config.toml
head_dim = 32
vocab_size = 21705
norm = "rmsnorm"
norm_eps = 1e-05
rope_fraction = 1.0
parallel_block = false
schedule = "wsd"
final_lr_fraction = 0.02
seq_len = 1024
train_tokens = 454000000
Each number is 128 + 32 x the weight over its row's rms, rounded and kept within 0 to 255. Layers, rows and columns count from 0. Numbers have three digits each. The size before them is the row's rms in percent of the matrix's.

# layer 8 MLP up, 1536x384, rms 0.106, rows 1251-1265, columns 0-191
096:119129159146180170109156111134171091083162149133118181101148125145129140170108090183112160094147108140130133081154144112093122100142100123132154124164128126139150123114138176103092144097095166169126204143157104086112121134128140096092104124101045167137119169113109125159155133156122139115163046088108096146082134137148120176109171110109176221098097131143154183130150101177102135099076121127138109125111152099111133085076117153114139088093129105097085140100107110147114075151114109130106214117132152126096149116111167120107136114161107174117105153130202151130113226149172106131
109:169174089128057121110109118104107068143155127165097151091155131157184146136145169144086105126143131142136144092072160153081142131082121106122090143176118118100161132085116109121151123149156105169154106136106128147164123070168146131128187168144097127093125111124109086151052117106102122078110145144101153081138141188078138081147155194073070122121051113079198119134167155064123099130107182175126158098153168074137147135078114087154226133104144120094109125176069156084131124090140165110087094118093088087117176118173094138099144201118135180150144145110148164077099137101143173096
090:100140078115124193135160140155155123149088069129149146122139085086127171071148107127113158181117133147070139137084097117047155138143168134135202181096106133129094144085101145188089155120154101159113163085174072125133094185066154133144111152133131124120144103114119162076115062133082066094165141110147143107121101116171138171073144130165078152168150088117095131156115130135155173086116126078155121080129098117136118108116209115085150140136151121112073109199058193113182137121133078101141098113170148124119096060139179151140189148102156136096096174128127124032116136140185089122
098:175150149151112129165101150111178160112083120117124093175175102159109125112128101172140153106105146138178140163129127165127163127131127102164110118189114109126142101153159141122098172145066133150105167113113146129139126126054074172095078147182140164088107099202109076128137093116145144121067116045167075127154070110121090056119143141171151131119164177061134047111133095071180101096122103064115111117125176090106132131127103128136203111143126088094151073089106104151106155086122132101171143161135129141177183167087192125107127119120137149132152039171168147134150109122144219143
090:137159103141122118142138149158162172161132137091139130113111089153155131125115110158120093133067172076136080153090144109154123140176127177156106135109143047139149083194083112155131142134157103153203103135161147137142121107111101091117152119098049161112097124134124131147127155129160075107120151129069227142114169141061193115094105085121100064158102163135097113126103147076175169139108121120151081146117131155085173143082118089126147113086109132184111079055157117131161140141112139100125120125145149125130174144129109171155075156121118149157155113141177189114120187111147090114
098:119089208118104102205111188040089163078105070089124079114075159133105160131134075123190117128152148179162138090140134067157098133112115156124093138112129144137118144155104163129100123129113171124162157131171126155118131124089164122160137086104097153132174138137133112126148177080111111133168164195142132144134173106133131091128157077116155115143162122053120166113114134126173166161095106149063101127172106166145094149162158155217111071156077140174107115113100122102142152078156134129054089149160178158095170179150203139134137124112119145147095098179093120059144137169163157129
084:106162136150136151110120114106148149171138109089073154152089068130195117146161110151123161183134139147141121115149133208114162150196192140116139118086141155168110111152110128114093121128097129129082100096165109139111137109179145201139119118064121129154214150116100126098118136142098176123150112155084116181124191082117147156171157157093153126112088131147104137099136122106105133114120186135117090142092132152057132119112140134120136129139169113107040065121135110127140138078120188154125087199098127115164088170138043110161154143133155118063148114137100160111122161152204109124
089:131135164184158095097127075161112087123125078182111131089040155120124165122165112128131133070180146101129165091152115117051116170141194112127160113107170151158193172195168068050112110120145110116134079204135166148096183143115098094114110134127142150130117115106145127140103165182086145101139132164122112121152143088119116182192134146132075152095118168124120151115158190143132159072166160093103153112084092092204189127084098105138150122122122134120080087149126131122138166129129170158163146115131148170109105149126106107139078182178146093126078148152120122137164098053119118167
102:110130103154175136133137109093155112146107115111169166148130113071135121113124105106147089176126136065128139205117138071157116145158097156108122137135123081135113112135073106159157124146133051106160168110134066094143012099136090169132065115089114153124117130070104127095174087132177153165173111141121118128153119158047084052026177076080092147106133172092099118096170174139072150127115177122094106115127139090098140078130081147136117128117113118144130073115162115138104147182121143139173086083119111078157091133143127144176108107184141122163063137205179123158136166131162149152
098:137162176146171145149139090120149092130150149127131159137169129156121150084063099163124082129132134115156137106156118151128162135155117156084098160117157143157150009095141073181182140149122162113115140154107171117138142141102126116055147149111109161130107048106150130108126089129057109166154131186155063137105128108126193119150135215059078095114067146110085163145101159149119115105091155177123139132127124124127110111146107162167140106113136095148180148139116142158087110093074143135164146142154124128080112072127138165130160202138110071119086182104139151103088192116157162118
106:155162168172182135119165138126122095138140166175138169136185132108085175139112136156140145160159092147132154133133067126112126151086197085109086117116133115151150195184103060084096138164134153124131082123159130133133119120162170090086071083092045112152184071115136120080126151186085111101139131109115124163129116097057108105153184063122160120095102112130143144146154130084110141145142162109071136131056105117146133159150126079136115119138181115118107138146132121134136125102178099155132115167160218167150121166157098121064140176124155123091126156118119093170156115098159150122
103:147168150168086097193135101193192147162140120107116152094077125116156192115152119127144146087126161131131138119135085139130076091083102141173069147112071088138152107153166132077097131169143173132118137063154154138181142122189070154102121188114127117068121156099138139115115128146146109101122123090115125119109138159146170174184121153151144161131075130145175093098134089158162151165143158111128139149110112139177115143135126110102159133087141094120122136125151111089113103130118080143156139133076090176141082119143152131100145063190114162161122104127110136101135196222135153154
109:135114158121153146133109190122107180184126168138167173117139151106152139128100154159106150146124143148088131178115085159060157130088127128118080120164158125089168130169114125099153107086166113128090152101096105121183134151118211102118114146107153171130117132162186133114144156183139145123153086145045073131168112147091088152153064156122093165200150143063139136136160133120170114121087147063123149055064178138146128118098148135121113121148100087151161146128106134141083125063140065091180113114225117161164089071141117084073125145134139072058194116110136149140164052052155145113
105:130147133171132140105158099116099097126113138115091114082165142163171108161178103079156119127123088169123088113117134123129174175101165128080113109123110160113135117129151147101157164155140059173096166211050086153139169087144153202170135164156186147119134153089168172138064100185099168089152151142126122114162125141152129170117147150143081112151184100097110094153137070168154156094164158125106125110083141131142080093180136142166093133187098156220123135159156126134114114120156140079155091073138073147112064110144112163150109078139145101127159135166115110143147139133164139100
102:157225099118129135091107115137129106098134124127151098106094122136176134088111186112158108123137087185111099104113159076091058107139107126135120122167175150104092120124114159079103144105132161154122094072129143176173088117160106123140107118111107120084193114233130114166108101157126110151124122132171119150159134119131149093047123111167100081104099104171177133179127103101152110136154142201176145033157140175121149155175193184082105089102165127095150093082136099139088072163124136145170184167153143177123080103118135167094120134104125121158130152100102220102120130075157112091